From a checkpoint of a small transformer trained on Wikipedia: untied embeddings, 6243 steps.
Each number is 128 + 32 x the weight over its row's rms, rounded and kept within 0 to 255. Layers, rows and columns count from 0. The size above them is the row's rms in percent of the matrix's.

# layer 3 attention key, 64x448, rms 0.0824, rows 25-63, columns 224-335
size [ 70  72  67  79  70  80  81  72  87 103  76  79  94 110 104 130 109 125 133 135 133 141 137 138 132 143 145 142 137 142 132 144 139 140 141 139 138 144 134]
[[121  91 124 150 144 123 169 126 163 107 110 117 128 116 119  94 130 147  97 155 102 150 133 139  62 143 101  96 134 162 129 103 153 129  84  94  98 113 116 145 121  94 101 138 143 152  96  93 140 154 103 128 123 136  60 145 137 108 131 139 129 112 164  60  94 121 125 141 115 146 136 123 140 126  94 127 126  81 152 110 179 197 181 107 154 156 133  96  95 118 112 132 130  70 116 134  96 117 213 152 170 136  72 162 124 128 127 150 160 118 126  99]
 [140 182 148 108 120 142 117  78 142 160 204 143 114 144  81  92 153 123 149 109 144 125 121 109 130 160  94  89 121 116 137 131 154 168 194 142 155 111  94 156 145 141  78 144 175 117 205 151 125 128 110 164 103  86 134  89 137 178 129 147 115 143 159 153 117 124 159 132 126 132 116 112 105 125 139 123 126 123 126 135 115  98  51 165 112  31 154 138 133 188 146 148 146 163 191 101 132 145 112  66 158 116 102 101 126 109 115  86  77 116 142 189]
 [120 115 141 117 124 149 114  94  58  75 126 123 147 187 125 186 100  66 121 138 167  97 120 151 164 132 142 186  82 132 103 170 163 106 130 136 124  90 115 127 131 115 146 100 112 143  70  98 149 118  95 132 117 163  84 140 125 112 159 146 108  82 135 183 159  90 158 129 129  83 108 172  92 124 110 129 137 150 124 147 165 152 147  93 120 140 106 116 166 173 160 136 136 122 141 142 169 172 117 137 193 117 152 169 103 188  88 114 127 132  95 200]
 [147 141 123 128 127  94 139 109 152 120  53 119 108 176 116  85  90 144 117 167 120 111 110 117 130 151 102 178  92 167 122 150 110 155 110  88 134  92 181 111  81 152 132 154 145 134 160 132 116  60 132  99 142 123 122 167  89  58 120 183 168  79 105 134 106 112 120 176 121 126 118 132 143 111 220 108 105 152 147 141 167 247 186 114 182  90 150 132 190  48 143 110 114 113  94 192 148 172  77 109 161  97 145 180 103 123  72 126 139 149 149 124]
 [117 101 134 159 140 128 138 131  97 101 108 147 128 172 150 188  82 134 109 143 131 126  89 145 111 128 122 180 109 101 162 112  86 109 111 123 115  57  97 123  86 134 141 191  84 116 145 110 144 148 112 144 160 124 123 211 135 134 162 169 110 147 141 187 137 125 152 102  87 196 112 101 162 134 159 112 120 128  96 157 128 174 101 111 139 134 122 123 130 151 137 138 127 108  81 173 173 143 136 173 119 136 142 139 105 129 165 139 151 124 106 100]
 [143 106 162 149 139  90 118  87 103 102 136  97 123 132 136 126 145 106 114 185  60  99 104 140  51 154  69 161  81 159 149  96 124 129 169 110  50 110 143  77  86 139 136 151 127 129 111  70 122 141  53 137 153 103  74 184 139 106 173 120 104 169 135 130 171 141 112 145 150 153 101 185 112 142 147 132 163 182 160 113 131 159 118 150 142 107 120 140 155 117 110 152 150 151  78 132 123 134 104 139 157 146 124 103 138 115 161 106 159 107  67 172]
 [142 150 118 157 179 168 138 111 114  88 164 153 162 116 151 130 195 168 121 123 126 131 140  83 100 179 113  83 117 121 114  45 125 162 138 114 111  73  89 132 159 103 171  98 190 120 135 157 168 191  86 136  97 153  64 104 183 155 105 155  85 179 147 137 123 122  63 149  99 157 124  90 120 122  77 113 131 117 167 190 124 127 117 155 130 133 176  80  89 165 147 107  42 148 132 114 105 126 198 126 110 167  90 158  58 119 155 146 119  98 175 156]
 [169  45 138 117 151 165 133 174 111 145 106 101  68 110 126 156 113 117 170 118 123 152 116 125 174 131 147 130 107 156 121 122  94 176 137 147  96 129 137 131 105 126 111  81 116 173 141 132  95  99 122 115  73 148 145 134 155 123 109 117 146 122 121 127 111  75 115  94 104 153 140  79 146 167 105  82 104  90 132 180  88 156 150 129  69  94 147  60 137 107 151  96  96  53 118 127 131 137 140 110 116 158 130 151 115 159 121 164 148 155 114 115]
 [123 141 109 141 112 148 149  50 127 139 154 147 115 160 167 167 159 141 123 113 127 152 118 158 143 103 130 121 194  78 101 130 156 158 151  69 112 118 133 110 178 119 147 163 149  95 145 142 216 142 134 139 124 120 139 145 121 139 117 138 153  70 118 121  79 133 117 170 114 110 147 164  97  89 238 118 189 122  81 128 120 131 172 132  93 166 149 136 111 112  95 114 106 204 110 153 153 127 139 110 124  82 133  89 128  45 109  77 129 107 164  99]
 [144 184  72 111 165 170 108 146 154 147 106  87 120 160  83 130  97 146 145 167 119 114 104 184 157 108 126 131 143 106 161 147 110 128 133 111 187 137 150 141  83 115 178  98 169 147 115 171 112  72  87 134 106  98 186 119 111 154 151 138 132 154 139  86 110  71  95 102 126 128 158 119 112 160 140 152 189 137 131 182  72 140 102 142  69 126 138 164 150 158 125 144 143 157 118 102 143 107 134 118 133  87 157  85 203 109 145 127  95 105 111 138]
 [144  98 158 200 169 134  67 109 150 126 160 156 142  95 185 100 117 137  81 184 147 122 138 118  82 129  86 116 156  68 181 115  76 128 183 146 175 167 141 164 133 172  91 128 139 130 131 120 139 152  92 114 130 118  91 160 161 132 166 103 176 148 160 100  93 120 179 122 108 180  86 133 124 141  88 130 140 114 123 137  66 128 100 164 116 121  66 217 131  76 140 173 207 139  95 114 111  86 160 110 162 123 171  76 190 135 140 131 198 112  95 105]
 [172  92 136  96 112 151 146 131 158 129 101  98 168 133  73 145 133  88 101 130 165 132 138 180 189 144 125 144 156 202 100 152 126 101  65 126 106 102 127 112 139 140 146 146 155  63  85 147  83 153 145 120 139 123 132 131 138 105 121 130 142 115 109  86 109 122  83 161 172 114 164 151 190 142 160 126  58  95 105 175 125 176 114 167 130 174 155  80 152  91 144  77 135 157 124 182 180 118 155 130 168 147  75 134 136 120 153 115 135 103 153 130]
 [163  92 187 172 147  98  64  88 100 172 128 191 132 120 148 100 159 180  78 115 181 145 143 118 136 140 121  95 166  94 133 128  71 135 148 182 144 175 158 148 153 166  66 149 139 104 164 107 169 137 179 175 117  98 103 165 126  97 123 122 161 115  89 114  74 149 183 111 139 113 142 105 129 108 155 132  83  81  86  96 126 145 118 105 175  70 115 126 113 124 142 119 112 121 129 104 118 154 156 107 111 139 170 104 136 131 128  45 163 119 142 113]
 [131  53 150 122 158 185 134 133 167 130 172 102 101  61 159 146  89 189 106 140 139 124 134  99  76 113 154  85 106 133 109 105  63 176 108 178 139 159 175  94  75 126 107  65 124 111 105 165 111 122  78 102 112 156  85 148 184  72  80 165 205 145 138 154 135 120 181 104 123 161 107  78 107 149 111 136 133 119 109 161  97 197 184 133  98  99  74 128 140  94 114 169 145  86 103 114  93  86 187 115 123  71 199  99 147 143 109 147 178 121 162  92]
 [124 102 108 119 124 193 101 136 122  91 121  85 136 144 122 154 122 142 115  80  90 141  93 148 107 125  97 123 132 111 172  88 132 114 146 131 143  74 172 101 107 126 145  68 165 104 124  48 172 137  68  89 137 147 150 143 143  87 132  80 121 161  85 109 140  63 169 122 130 132 142 120 119  97 174 130 172  78 126 123 109 182 125 143 144 182 124 197 135 143 127 144 181 112 109 118  85  69 161 101 163 139 102 114 104 137  70 113 100 125 146 139]
 [ 63 176 163 110  79 148 161  89  81 132 145 130 177 135 131 133 146 146 120  91 187 108 158 103 171 107 124 117 171  98  58 125 140 166 115 194 154 116 151 123 112 105 113 133 115  66 112 113 175 107 114 121 113 174 141  82 106 127 116 194  92  54 149 170 120 117 146 188  92 110 162 133 120 105 160 110 145 148 126 115 176 119  99 160 128 116 102 123 117 150  92  68 110 184 147 118 164 119 167  81 171  80  97  63 146  96 165  84 160 120 154 157]
 [ 85 104 137  67 152 142 153 137 125 138 111  92 115 157 163 147 137  88 169 171  88  82 162 155 117 132 161 117 121 149 173  90 122  99  86 167 140 147 159 144  84 149 120 108 156 178 137 136 120 159  95  99 148 157 185 146 132 117 140 115 161 133 105 115 215 135 185 123 168 170 125 117 166 151 142 143 137 203 120 126  74 167  93 132 154 148  88 118 138 128  90 124 117  65  68 151  84  98  98 102 139 144 105 136  81 133 140 127 135  92 109 138]
 [117 144 173 108  75  77 209 117 118 129  90 125  92 153  86 127 135  37 135 128  96 113 175  87 170 128 170 132 110 167 106 118 194  83 139 125 117 134  61 132 104 101  98 144 117 157 159 127 154 142 124 134 134 166 174 109 130 153 102 117  91 101 105 120 190 148 137 167 127 137 127 152 177  84  93 119 143 237 139 125 113 127 103 119 141 116 163  72 137 122 131 127 112  75 158 109 123 136  71  91 136 141 137 145  48 153  95 147 123  66  99 138]
 [151 107 114  88 171 129 110  84 124 155  94  97 194 156  95 101 118 135 165 125 129 103 159 181 163 154 112 161 100  95  78 180 109 113 143 111 150 104 200 176 140 119 151 136 154 105  85 175  99 143 179 126 114 127 159 103 112 124  93 198 100 169  76 109  70 100  96 101 163 114 132 156  97 127 142 138 132 101 143 127  97 129 134 128 105 165 133  67  91 160 153 131 138 172  99 137 142 154  70 123 159 123  83 108 168 122 101  75  61 157 133 145]
 [ 84 119 206 127 164 117 154 133  98 114 148 105  73 109 135 100 100 152 105 136 113 164 146 122 114 172 132 115 153 171 149 110 142 158 149  99 148 127  39 110 214 133 125 102 136  67 153 184 116 117 122  78 155 122 120 164 121 160 131 131 183  93 133 141 164 148 108 144 186 118 150  82 160  87 105 117 107 175 150  86 134 169 111  68 113 117 106 142 110 124 152 168 122 163 160 112 142 145 166 151 138 188 151  81 105 119 152  89 146 108 111 125]
 [107 179 114  87 136 109 155  85 133 170 134 166 125  92  81 127  64 166 106  84  84 130 153  65 152 104 167 141 144 139 124 112 219 165 184 120 142 107 136  90 100 133 115  84 149  75 116 108 144  85  94 104 100 102 137 160 190 126 172 102 128 151  83 147  99 134 169 109 146  74 115 119 123  92 125 197 144 103 123 110 148 174 172  97 106 109  85 123 109 173 190 136 189 106 142 131 141 107  76 160  58 112 155 154 160 139 111 163 104  87 108 122]
 [ 99 113 130 121 131  81 130  82 109 106 192 115 136 140  91  73 104  88 149 156 131 166 161 185  97  90 140  96 129 132 114 123  90 110 140 135 132 179  82 134  68 136 137 147 180 117 147  82 146 145 153 155 126 137 135 135 169 114  84 177 113 134 147 133 128 118 128 101 136 137 138 104  95 128 177 139 169 146  95 156  97 187 109 131 157 169 111 126 134 108 160 124 152  68 154  85 177 165 137 106 120  72 143  97 158 144  42 141 114 103  67  85]
 [125  95 111 102 105 105 124 138 152 138 165  92 134 134 173 120  90 142 120 125 106  90 239 154 109  99 141 145 157 191 150  81  74 124 131 115 104 144 154 171 108 137  97 100  90  96 167 103 149  83 144  65 140  94 184 136 123 102 117 129 142 106 132  80 130 172  79 124 148  73 138 112 169 156 146 144 148 149 104 122 150 107 136 172  80 174 122  86 119  81 122  94 140  94 125 102 114  92 166 122  78 130  85 103  98 153 195 126 149 149 102 129]
 [145 174 172 113 134 120 125  78 134 132 158 141 119  98 144 117 104 110 162 169 118 106  89 113 149 155  85 130 144 161 155 140 124  83 102 167 177 100  96  96 148 135 116 157 124 151  83 164 134 141  85  75 146 131  77 141 139  53 124 173  94 117 113 116 155 124 122 118 135 176  82 163 128 172 116 113 128 162  71 135 140 106 128 139  98 154 102 152 157  80 112 141 161 117 124 160 109  96 137 117  60 187  90 162 126 109 130 169 157 117 196 132]
 [ 57  87 134 102 191  59 180 122 110 124 169 114 156 159 149 146 160  36 153 169 141 120 158 152 134 197 147 117 149 215 223 138 109 171  88  95  97 105 165 155 147 147 139 106 161 100 178  88 132  81 177 143 166 159 180 147 118 108 173 105 101 133 181 173 160 130 142 125 143 163 102 152 107 152 163  93  99 123 114  95 158  99 100 175 133 115  71 147  76  50  99  89 114 113  80 162 139 184  65 142  66 145 113 152 111 100 193 188 119 121 144 113]
 [153 174  48 124 135  91 146 126 121 151 157  98 149  99  85  88 122 148 179 102 186 106  95 129 156 209 129 135 139 184 108 164 107 146 154 126 145 121 119  78 102  73 154 102 155 113 172 103 178 128 113 123 115 141  82 118 129 129 133  84  87 121 169  51 147 130 123 118 133 131 165 173  69 126 126 116 147  92  96 138 128 187 135 151  92 172 117  92 113 146 150 133 146 126 147  77 143  75  94  90 106 138 113 109 119 134 162 107 166  75 104 131]
 [186  97 133 188  96 145 185 163 115 133 155 129  97  77 155 126 104 116 100 227 103 143 117 185  87 158 111 169 135 119 125 104  73  73 137 109 118  90 121 165 117 123 123  94 111 140 139 187 125 177 158 136 116 111  67  84 104 135 129  88 141 124  95 116  78 144 137 152 135 163  99 104 101 130 154 129 106 149 146 193 144  98  99 161  51 178 135 145 172 123 144 176 186 151  98  82 136 113 126 161 131 114 179  76 131 140 142 132 108 134  87 130]
 [119 164 139 168 127 167 150 142 134  99 143 179 182  86 140 137 105 158 161 223 142 141 128 162 109 135 146 178  63 143  91 143 142 121 108 128 128 110 110 132  61 150 102 107 122 134  74 121 114 147 146 126 158  88 113 121  84 148 110 158 169 162 100 147 139 132 102 117  76 110  95 135 206 101 136 110 119  85 155 137 120 187  89  98 137 119 145  59 103 116 145  59 142 103 171  97 111 107 129 131 112 104 154 127 114 144 202 113 121 124 136  93]
 [ 44 209 153 100 166 110 116 151 195 109 161 144 130 168 159  79  90 106 167 133 126 123 110 135 111 128 175 113 106 146  78 101  45  76 148 134 194 109 185 118 110 175 162 132 162 123 125  43 157 122 127  90 102 182  99 154 136 125 107 128 111  99 172 118 210 163 110 140 136 115 168 166  66 165 147 112  97 218 115 139  99 140 237 158 139 135 182 148  95 162 159 144 155 117 117 127 120  85 157 140 113 137 123  84  99 143 117 142 115 140  89 104]
 [138 142  68 136 102 176 153 107 145 159 116 115 142  88 114 111 146 181  40 116 106 139 155  62 129 184  98 139 149  89 179 139 123 191 106  71 138 167 104 134  86 148 130 133  70 130 133 112 142  91 112 181  95  74 147 122  97 142 105 110  80 132 102 134 123 129  82 173 196 123 177 138 146 147 145 101 116 151 119 130  90 196  98 169 153 177 101 115 157 135 155 138 195 127 112  77 127 200 105 104  97 146 150  85 122 139 125 163 100 170 138 102]
 [109 139 121 121 152 128 141 146 113 133 110 138 114 110 146 141 143 128 213  63  88  98 125 123 150 115  98 161 151 101 121 151 103 149 126 182 160 122 125  84  98  92  94 105  57 113 123  98 114  91 153  73 129 128 169 107 103 135 148  79  93  87  95  73 172  65  83 114 187 108 155  85  94 141 116  97  58  97 129 154 129 139 185 123 119  85 158 130 133 161 175 119 116 112 115 127 153  80 156 151 201 179 141 114 161 146 164 111 147 167  77 120]
 [182 110 122 159 113 119 145 134 105 220 162  95 143 118  69 150 163 145 159 143 152 150 108 187 116 166 161 151  62 154 184 106 101 164 172 166 165 121 157  94 158 153 142 161 156 112 150 125 132 164 131 121 121 103 178 148  64  78 122 129  89 105 165 119 138 115  86  96  97  90 183 161 134 129 108 143 110 115 162 175 134  71  87 135  81 125 100 127  66 171 104 146  84 138 114 130 181 153 122 119 124 169  92 144  95 116 181 140 122  94 102 150]
 [102  89 106 102 170 128 117  99 113 195 133 172 141 171 143 101 111 101 153 158 131 165 100  63  98 103 158 135 144 136  99  93  81  92 159 118 122 137 100  94 188 186  31 109  82 113  99 104  76  91 140 158 181  83  80 133 148 132 119  93 129 130 134 123 117 114 163 102 132 155 122 129 124  98 151 210 151 145  99 146 158  89  90 139 103 122 147 118 153 164  99 100 153 153  89 143 149 146 165 142 200 108 116 122 122  60  91 209 155  91 137 127]
 [142 149  76 152  49 164 141 130 189 111 135 125  45 127  91  79 138  77 136  78  93 135 105 176 105 100 108 161 174 143 142 118  79 142 145 130 118 116 130 170 155 104 151 163 153 138 141 106 148 120 133 138  77  94  42 145  97  95  85  95  97 142 139 104 140 152  92 144 120 165 113  96 189 155 128  84 113 167 172 111  80 103 114 129 160  96 186 161 132  96 152  88 103  87 154 146 148 149 117 143 182 132 126  79 132 110 155 107  99 177  92 133]
 [135 135 134 132 142 159 134 104 127 141 141 116 114 186 144 165 141 154 115  99  75 149  84 182  99 136 111 108 157 155 113 152 118 133 156 184 112  94 223 159 199  72 110 169 132 127 143  98 125 114 119  79  97 151  74  89 125 186 147  51 101 127 134 113 142 113  72  94 111 146 151 122 166 117 151 121 131  95  96 147 151 153  68 126 144  86 193 122 127 100  60 103 179 124 104 162 150  64 121 139 144 152 136 111 141 185 148 133  96 123 134 137]
 [ 73 145 127 100 161 106 143  88 139 143 107 134 113 143 151 129 100  28 106 124  78 138 130 106  84 203 163 137  91 137 154  82 135 108  73 131 139 131 163 212 105 105 159 178 120 115 170 143 154 133 179 106  68 139 125 156 114 149 126  90  68  69  86 119 142 109 118  93 159  94 101 105 130 134 108 149 143 125 116 100 153 136 150  50 115 125 121 139 138 128 148 102 125 188 104 124 146 123 137 141 116  60 106 121 137 146  63 107 119 105  90 169]
 [109 116 155  86 117  48 145 130 189 106 145  92 127 154 109 148 136 174 143 107 168 126 167 143 116 136 149 165 177  69 135  67 159 138 149 137 145 142 127 102 153 142 180 117 181 119 141 149 162 138 118 105 173 153 147 193 195  69 115 118 196 132  83 154 135 102 185 163 184 125 151 130 103 131 112 150 197  77 144  73 127 129 128  86  94 133 135 120  88 159 180 147  96 106  91 103 189 122 194 151 136  91 148  77 169 151 139 154 101 135 144 113]
 [148 109 154 105 110 123  98 146  79  94 140 143  83 117  54 201 115 139 123 118 174 135 166 130 119 156 153 142 148  98 122  84  89 117 136 136 145 150 165 112 119 123 166 140 144 139 100 132 119 134 165 159  71 151 114 122  84 123 120 167 113 114 176 154 125 145  64 128 116 143 124 130 182 134 187 117 146 185  98 141 140 162 129 167  70 201 110 110 137  92 131 119 106 173 121 156 146 112 130 108 143 124 151 101  63  56 172 156 148  67 168  71]
 [ 84 141 116 106 159 158 149  96 113 139 154 205 124 181  75  61 165 152 213 165 121 198 147 118 121 176 154 165 191 133 114 111 126 109 215 104 183 154 126 127 151 130  98  73  87 148 180 149 184  88 105 139 116 119 138 156 140 110 175 108 120 141  69 189 111 105 139  90 124 117 121  97  95  71 162  81 118 120 122 119 144 138 117 160 117 115 117  96 102 146 143 112 191 171 107 135 126 105  86 111 133 206 141 154 119 178 139 142 121  30 213 116]]